{
  "num_hidden_layers": 12,
  "hidden_size": 128,
  "num_attention_heads": 4,
  "num_key_value_heads": 4,
  "head_dim": 32,
  "intermediate_size": 512,
  "vocab_size": 8306,
  "hidden_act": "squared_relu",
  "norm": "rmsnorm",
  "norm_place": "pre",
  "norm_eps": 1e-06,
  "positions": "rope",
  "rope_theta": 43200.0,
  "rope_fraction": 1.0,
  "qk_norm": true,
  "attn_scale": 0.278,
  "bias": "none",
  "tie_word_embeddings": "early",
  "parallel_block": false,
  "extras": ["local attention windows", "paired heads", "short convolutions", "capped logits"],
  "init": "normal",
  "init_std_qkv": 0.0442,
  "init_std_o": 0.0,
  "init_std_up": 0.0442,
  "init_std_down": 0.0,
  "optimizer": "muon_variant",
  "learning_rate": 0.00978,
  "weight_decay": 0.026,
  "lr_head": 0.0147,
  "warmup_steps": 108,
  "schedule": "wsd",
  "decay_fraction": 0.785,
  "decay_shape": "linear",
  "final_lr_fraction": 0.0,
  "batch_tokens": [16384, 32768],
  "max_seq_len": 256,
  "doc_mask": true,
  "train_tokens": 122100000,
  "max_steps": 5106,
  "dataset": "wikipedia_en"
}
Each number is 500 + 25 x the weight over the matrix's rms, rounded and kept within 0 to 999. Layers, rows and columns count from 0. Numbers have three digits each.

# layer 3 MLP down, 128x512, rms 0.0285, rows 0-127, columns 192-255
526467480519487505486513516522477545514490485512518467503516501514474459513517501531473541472493473521532511499491482503475538468507567479502523501520489483499507494551467494522482498477526532
518520500496483547452521501482525489500475543485524500459496460530560531505495472523444512531489438508500451562492500465485488502490534513491476477519521478523517481466509552482447458495516544
524514483514527521479471557465497475544475486508468521477514511523531497535547496526542511493512493445504513496487497513520449469531506466489500506503532497504504486531480499471547488460523480
501501507465532495527460497492550515450528552522505493477468504524514511538492492529470499516472520497493451527485450533509493498518481516480502512516508481519485477492515481456499477498464518
489489474544441486497479506494499513501479500503472454514508547497517499515485508550478528488509456482490463492515486484445524499521470492458501506492490505469541461502534460472510460481533501
472491495457503507479481496492543498533508487496558473518527506468464509484497539513500501485497508487491542511497491479517489518486518517486510504518519515490521482545532487464532495479490487
507482499493484503500498531508488490493524522481508475472472478453516491490492472491517527501477478524508498505500478487518500513463505501501489471480509492483508536517467508506504532506457491
574482504494513532500491512502519485487498535512451471486510460488507521475476480515504510507521515467536551530500483501492461533499523509475465505534497472473444500482518531503488491518521452
504490527524476506522545499479479495488506517495501480493508495487550473517502526537509516509452500490542492552492513514514475481512489492542515541494513476505491486526488516505533518530481518
518468517445528527497503500502492555544485491448545528509425512483522498499509542525488581505500440476514476484462463466508442478489487480484482463504527495471555486485463494504511473480533474
490518463500504483483480529476479497518515477523517523499447522496567469489485491531493513510500525452551501493480509463505540495525515522477471518513473520522537530489528519504569490490495488
511488485521540572510495501506458516449507462484494496506490526551501515513441480512520512514478527507502462497508466481499501512530486461475526460525488521515512495489512475523495488495530493
513543512482514466462492505456507526559506467456538532519515504484537511531477513529460489510453542559514489508512478479498546483513482460511514502498519523454500476514501509515471471527500489
498472485498478476540474519514497516503475497469493506493501456482461552513516556516467501504490485486521502492504480455494510516491494495435510540489443477462527501523499463508473493502513520
516502499512496504527510493526495562499464542473458497518459502509474505504511525532487427497482511463520541443507478499540532523504500488520469533461530489446511478499527442527480501524505479
504515468552496515488530471470484520502510513557445541507534532472511502520472478502516503514492483467499500507461492518514505527478496491533480525463488493519534483454494495541464510549490476
486517492463467533462494469458500535469489520490464457524494538456515481497493517500447463450511459492523521514503484478547503494500483527484515497494517471480542475499507486522531514521541496
510477494513497471507499521499512505484439484474542484507508494463457485518490468538489489485508491515519519473510506543483502530506495490524495500534511559525507505464514546514512451473508534
511489492478543515515490505497488477469492513514498531475489522550477488480515477488507497502484531515492447526461471468485511519474512463535503453461489479514468514487497508481470546481516492
512472481484523529540484503489473532506485495510545460521518488466481443495486461506490516486484470457478466498461450495492492499486491496483503500427539493505497516564488487491498474541522480
510496503503456528465486490487486519513521501504532451488493496522568474506489501515513452492511485484520503462489502497461507490496497536511527478494505490487528506485483488537519513550490500
510479502526549500490510520530515479501467492467502479464514480474518506490513489494510513512479457477517506486529489487522478542546469520531498499518483514508449491470533509528498464478474476
492518514487482534472480485513463539490500494502456523511474472513507469494511517489516536498522468500495504548488480499506522520491506466497481535469495494474503510535504468453501525488536500
479480499498483512499495481502502489501513477480510521481533498478524498530495522478489498475505501431496453505505517526486518475467530420533466449437495462500464498511478450501510546527510547
565507495520506476533497536478514474507537511452487486491500493503516500517461492501493461487471504491515438521514502489512526523493486490465494517505487497512553479487543491502515506450521529
496495558477459532512528516493482546490506488502460485524464478475514528521493540538527459504492462521523466492494499482510500484464483521524489493504451461512484505500502506502556501462525448
491515520487538519535486485492506503520497525470484546483490540456506527523509580511510521466541546487495520510557517512558497446481479450496498510443485492509507431515513521513513460515497463
561474472519532499460495514493518520518482492467481457512479534513495529518494500512511504479488448518528498447537482531469527506508497459534509522506516516530462464557504512479481465463457476
460457503516526510487506494532489515518494500472502524478504470471485469483492497475490487481518482506484524498472473506488467468498493493525508494569496472496422547494497486529553519491542516
479537481511468482472494536523520461484514571525478512496506523534531445513466503514465534500538469520516481512515488540523484469501492487480498516482489562511465486524483548481481501480491483
535513479496504525544472520514519484506518448499543530458472491493464479468486501510485494513498552461494493473519487524499510503490523496505494499499495496514487475497488507552541468520445480
489513530500544537541503480487499546530482492493448477462512504551530496463504497510532496470515503541487495476483449500472514518510494499491500516483532521473489486512571496496531496530498491
486527503507511501495505479557491504473512536493480458523515497451521508484495529452480514492440521482478485481533517508497467482471495524508516509498527516493479473487464509478514538525513516
467508484489543475531488475462463528525511516487498530551466511508511455508487470500534534483509456517559515494523493493514499486500504470492484490504492460500495505481510492499491476525470541
489462519453455539502487498461476498506512477502514488508474491518486496513485527519516524502512542510512506520544499497511474479532524498502500454513509520530510493522521477485478449490491514
493536532529543469504501490453493457485520478514500503517489481489510486481482517485487490490512485513506512479527482525497498504520510498526507512490541497501477485474510497504540497484499513
469490501456458482524498526531480477456471478461523500495504494482478544471503574488514494486470494576481476463481526441508508471543430500509502475489519502490497512532495508500484514529484490
484471544500562480514517451540499560519499522503468485525465501522534511486490517492488512493489526513538496476491516499495465492468470521481426440513511488469475502506502503545534522525483451
517516469514521490468484501474491487531487498483429534499487486492503497517491512489506467520499546518451496536459493534494527502486516527458477471506535479517464532486507500505545483512477451
513491462467503519464483516561532479483464512547520510534484494498449459517529556506515526525519443516490503468525513494497532522477512506473499502454464551454497519496500505503492505506496493
503490507493489479472515480550509528511488497468542502466506494499540542494495517530518501510513532473481455507489497497536497479528501506527536505544459453490527511508504514517488488501521516
483521515492534496552498499511507486498492514513509476493477486531530490477497497524506451481490547506502474498506508502506505523472518527500508535483545489516433450456474445505525497523512485
503503465475526495505514512511495532500513511496505525510515511532474492507496544509528501529474471492495459514554534486471527504482517503491494483462501514503467492435475523481568480478511501
528497503438507455452548482497524529532519517483504500475492496476493497480495478496485480499461526498463490508505538478506469483495440498557520527515481514491488514455538523529541478494489489
531543499492496527557540470472467497442518564489498490487489507507557487509507531456473448512548542478464461496518567572457451480501487480515511519543518525512526523465477487509500469486470505
489524503500486531505471489455502512504500501479484541515481502485499521464486549500516476468455480531521444514521493522473504501482504487489519494457481477518519479488467511475473507491516490
486473481481478513475528515556509499523556514465489505512484499510472521509526510478497518485513484526481492546514516498492450541477470519488520532520450535477536489476518510514493503512507469
477482481546516469543496484547466459528501550498526489488515497478472542489502499503494498510433477436450530474481510511472504508514501513534477492480499511504512472414528494509470507519493495
489490502495505514482508475514527509489503473514523530501463490500507487474534511508460502486531481492512481521476511510502473504528513499479504510524511522524493499536480531485546548467488462
499524506489459483482496482493493493476481510493526518506493491481480501439509551483463488503497504499458529523501526474550507478506494489516492541486498534512516506485493510502496493483481485
499499521512529479494466478493493494552482495549494471489542494531506448509507483477500491485527485499519478497518492545525480511511456456474544472495473527489497538503474518504486445529530467
508505547527517531508480559534488543452499511531446474457473497529515511527454503484467516491520531537502463486529484520469488502503489513456519504501501504476461489521534511466482491476509561
538486511518518490495474538448512480459463492521475518511516540518528505519498504489534525520487519534466499543543513509498513468466487499444516504528480477493488493495468491485493537508518509
477534537473486471486524503527475519486493455510513503504480496478484500477527549519486461496514481489483524499484512499508503491476510511465546476493490525543488532499530485524487511498526495
504515505523505483530468516421541570495486523494493487451463531531467470517510494491483479479494518452523486488487485516491505503522510429476470528440478516508541499495524510482487505480484508
508527472467503501537541526525515548494467463497505498494494513508525567499488490474516519505477483475482504523539515474490517480507496427526548482532483492477493454453440528435492518541527480
507519509512531460514517506497540512483487547533519465451503532477513496522455529529484495510495504467494467487449546460492521488510490498450475488497554493473530524482495516489491538521505502
478481483491450498454490517477519481542490469517539499489481508507432505490475508468524537451503497516513541457523501515510486570495508508485449497516501529467493529500500456511498511483495443
511497467507517479490519542535488478459481479501460484508506499514475499467483528514491508455467486509522525469506453499474485497480529503458498501479515457532525531546465490475492479550524512
541532503500474477534497462525465507476536509508520505491524500498501503506470497476556473520476539579477477499497478509566544498478511535485484518485512476523528510513530507486508531485467488
498471494482486452518518497514505489475511505549565454522518478487503488517480481477468490497480553508506510492505446471480475476529480476528500531477454470497469463497532517516528519440520514
544504507486495516449540535471512494479529483540526532506502495495534508507470505534537531484428475522500490483510447507487479508505442480529458506475497511517506494515503493491489528555522499
434502494518512468448520530491472500535515500537480487531507475517505528527496475508452517522462513457501488496464508545485482434514451513497534495556489438483494519481501523496446485509502511
481479524508484515489532551479559501512526493516441560498541477508462521497519507556541494529529462540510464479528496511526510506512493487463495470511485507550459492525471535477521541468462512
527502495521528495483476490490512473471481484536506555484491510513503483495496548506487489472510481526517470555473535478515507500509514524464482462475453499509503512507518506468503482510497507
522500525494505476465451485464443500518486547574487521469496525513542537494537499523537492501475486528469527516526530529519501510520512541474495487439503473491488509483538499515498496536507494
534453506503513479520517489545505483469424490473486485551496489498549502470489493497498471500485486521482520529495484514475492497500472488408500497517521461479488512534483499475499452451460489
520539469514481503503536536445467479530523524533534508519499546520472501503507509468517497505477503484498513496501500528505483481499467498493488502489504534510502503486540513497446500495495474
501532468480462529508480523484519517504499511498507512469445517542492467487464500489505459495455498453540520509493460517482499473491487440498484500453504491505530484498536511484540521527511482
472494470539462505528466497557525527470525512500488493516534492483491517493493513454493498492556503428522487477500525496514496474515489497490528499500505521511506530492499508462496512534487525
520514464562459476464476483544529485469546491505547536500488493470518497501514541518512472521461540552533532501503499495473538522510490508455496507507464455506537475501510535497467471504549463
516489500507506546523549536500535479479506525520499516545488508519510511479482496482494484522545495475472532514532524489477481520510527480491495475466547527494471528481531525537455509519484479
448492485492517457530555459565476467488467480516528520471482505559461494486438487508505507463529489545512536532476492512529535489486495498512488478553506517516512520492468495484524513437515491
457511498476464493541506486512460501490501478477463478477515511494519499470498502501526505513490509501495498488522503497519524517521444514490532469466505495500507475506508473499488466509479476
468483482484493467517526484511539475505534465521496479525451480470534524499462492499466510487481511523533429537472520509518511550482518506531505515541545498477532459513493508524512533500488504
519461463525515462543485472467470471524484508542512511495495475507517480501501503497475455498521477503438500546544502523512496540501465472483473529512522492481504484493474530512537488477463542
494499488457488486494469492499503528492500563521495488496488482482498510504495471477519479524503449528533541512478473499510465471538503531571496472494472492532501513510552548509459522464527535
466515481509465485535458497497537539472506499465483465524516500457481498509537505456540525506464501499534522470487473505461524520543543516474496526476495477541522464506524521484504516461462508
502472536518502505532503508475498492493403455500503525479508508512557543532554504497535507502515503510493477507491503527509485470537474507513505415538535507507465475555486469548491511511481468
516480495518450548474525511494506486460473459522517481461467520537520505475486509499485550554496508554490495529527492469522448474528466450497524527516498491498510510507502504489501492517456523
500547494481499508477454481501492541461478476512500537497497475512498532510499530475458508496472540526506456490481530514508497548552484501498506498471462522506530478543512468499552514520492467
506508486504513501486468469460516468545488486508476524480524508466458470489490470496559483494555491515478540495480488511483525524555509497503495509531515503513495497459518466491538553498495479
529480458490508535482526473505525540500463473517513450457478474448475494503460530494467549499451480485536543466459469535540488492524530489481461486463521490505535499471507480464516532493500553
482475512475477538505506526501480511485505504460530496494525496562487503490484501529519563526499477545487472470509504459492481515487475498496471498477515470522504508489521519504487527514484516
499544554529529510543513419526430464496517533515500528531523505484515533507468512497491457502492478488446461493530525496519500464474500485482488498470519506502532487506466519495541489471485459
519488530525499532433458490472581525507501502475503501491501534513551488481505500514515511486511498508496518515509502499512510450474482486487509482451484476485510501502508482444516495492479565
504533509474496527497479478521521523463527543504481480491546494444522483494459520541518495491494537509497474522467508500536570518496490531504497498474505489506546527438534476485488509465483547
461492477536499514477492492524452514503481526493502500462518484468519473503502501513492471502503475462538504514505498485521513460533497516526510519517529470526497515573443506528511516479519525
464494467517498482467495476514487498502525497496504512509511481481516499523498505473486481525515531517504492503519516490514501499504475522550473509507522482499520517456507520491535464464481473
479504514474490529489489497477501532489494535451482483479436500501477496537471500491515547477509500515463524479482489492481487487499488476529464526530476472473512486465524506515505536504527506
481462547508516500462480506531522484490479520493506478501527505472511502513515509514492462524480548510471493483496524503479508473525452503524538490490526509520495520503501555514507449482544525
505486480509446504468481473509502507519474435509522507478464507539503479460527488493469578465482522544490486512468475545526502488492523520469502489463540526498534534484472479535495474487477520
528512503515480532513511502480533511512546543488487447515504514476493473527494482492488529515447531500481486496505515482486486501510533501507504520512463504466517483478524464472482514541507517
518462461523478501508501509492479492528522493481506504508470522526494515496515469494509478506523492504555525520488475495477546540498487475486493540501498486538539479523527475498510521489515488
477504510502497524507485538524509493452514465498515524481505529503526550504524503509524500499556513510505465495518503498508480502534544538460532487425547528488463475471474531477462550447447470
476514515464481512463514526504511475494512522502522485480509493489509496524478475487502526518499490509500537523505496518515514482508487510496497479530532506479474449439506489502499519493492526
506487480471468504548555527484494516496522550509497530564481450510487508482528539499501444490511451481488519522501490524499504498481463495501479481504559525477539456492520507511481518521509474
488509535484492523489515466484479474481486513507477512510449501520515482503485509528488534524524500515483541557494499468568565466494520476494438482494560516491468518504502534503527534524505499
511494494532533513492524486482510478498505559508476494470507469506510529500518474474489533490493464476466515515515509506538519497519529532487498533485474504465480472505445495458497466500494540
497472542517508494575485502515457480555482469482448532466445517454457460490525530553451461442528506459479501538489496458506498480503503504480485506523471546529512491506512517425476501509533516
501557472486493494497448549512482539477487477500518506494525516531532498526477510466487496471496502464519473447523507549459499497528512475506524483523485503514499460504523512515516484509477515
497536487509472515469478466536538511480480473517462503482464508531496495514483524499509486493554515511521506518484465479505507510517536462500521424508474494455487512494514511493535528530507535
496536528504498465452507513473551484487509540563526487468517529511464455496525483501533494502548523521488458490506492478508461500509500528485530516530461566537483521463475540499473497483472516
454517473533504482460485518493464525516458489498511484509484500510497504516506489498505497503536423516537513460544496537492449478554517515525514463542487538484526511466506468466451530557495528
495588477449490485523489478514489512486481543495531515470474506525482456501526489438509530496504499452488534473548485507517513489519503494473514547512471514496467486547472531507544478542524511
497503540448499504484476527457500550475494423504486476492487486482513525503485495514472511484575504518491519489488455506480541512521518510503486509495510545502515472472518485526430526546533484
513490495535500523470490500522490512482475488525548474470461473466510467517479520472479494485538482496483481533536482513539510525470499541454497492510455528525474461499517487516487490480480492
491505515508527515473509507448505472529469486480507520487481513449455495498543455512508546467471521496507486489447431528484490453477500542489474491470514456522525519478512474468519533485468511
555469477497516496490493473493459523510493488517517488518502528494506522500486474476509487478517489454486513522492527515495479527515525511521520510490496478531515533537524505508528536498505481
495503531493516442541543482540507491464535547541494471565528470518505530532479497566519454544490512474477520478527469482537516453522511493491515538505555487508530414516492526528488487514528523
510534541464496498491484534521481467508508475480481527513496487477522474520518509514478457518486518505542495488465501526487499506488471506495495471497500512464527564510437476492515422465498508
532482504495491488509538542530476483532458537509487490482534517550531474525478504542484498529496502505493458514515459486517521493505489567486490488489471481519465528489519508494483457417520505
485523473517476472496467508492481490568533523526490506502487500494510481511504533489476531489482515474535469498479454523474525485473523492476510520497481501536476513553552486507530524480509500
513490468492467522499511526505505521483484543466512490495511514485465519473493508500473505497515487466445479472488489502465541504510535476529510504510505486506531495537473507543492487507506531
489505511499531519516496476505478490521484499494486515511526510499475506509467513505501461477490522479550505501505522515519499461482516521453510515501501475508480489470560513534529527488485497
499511463508519496429513501485468493518517480516496484520527484549478459568528515502516477505526498484511475519525508501505521521499440531506519535527484498496521431521508491443497468506500538
518486537546494464511484468545433476525484509490423536501519482547494464527503480500505539486492519524465471511502493510476500533490464511471530502499533461524461483492494525518458524463558521
525530462524463513490511506516502539490506517477506530506490495519482497471483512494518532540507484500531493471494460512501490531552500494483510516424497516480440497512477514508491514448485517
527544492493545536483484439505514479487528442470484553525468535482506484524512508476499488494509502474511485565551494544520491492486521476522498518489518494513493493494468503491556479471495496
465533516484516434505572544499460444506501500535478494504500488513502507492515495489479535505491537484508527518511517486498529462514535505494484511485505509514508506535511493543497511505514518
475525461488503516563517523519514512515535439507499496505476495481513498496501513464501530500499503482550513515519475542475510490500490482540497512473520480505509495534502525496558526515513517
496558499491469530504479497497473488527469499533541491459491470492522493523508476512510464514506510480509490512486505477444544515475498487519490480443483513525489515500529510552522520518483518
527507460503517532498506481516532499481501486462512488514462477470463464522508489463505514455471492482520511530487498521499516495482527519455507512487490534537494524506483521485499494494488510
475494517479518505517528503486497480476453522507493465473498535487473463518447467518512569479556488499515504509509458502514519524496532509483488483545493516534527480528524479521489531508540542
484545482518487539482485501458472472504515504496522509507522492522482517472488519505498482471535500480523483460495475482517467536501492482489513518497479506496540487518519517518472499470488541
471469469480538473494526496511509525528483501532486474493535511491502496493474479520503512437542586522484534505554543515513491486514500538486478502471504536538482535513459495517502468472512495
488503485516508496504476499483479492509505470555480495492512516493499505500449490512481498463463486476526467474512537512478498529528543545514517469515463506481495521523517506498543468504490488
507480514510528513466466508517497523518516488501485528513510531482508545476548479484495518505470497507483524530488505464485468485511541511514470482524542483486496509498492479513502486556538505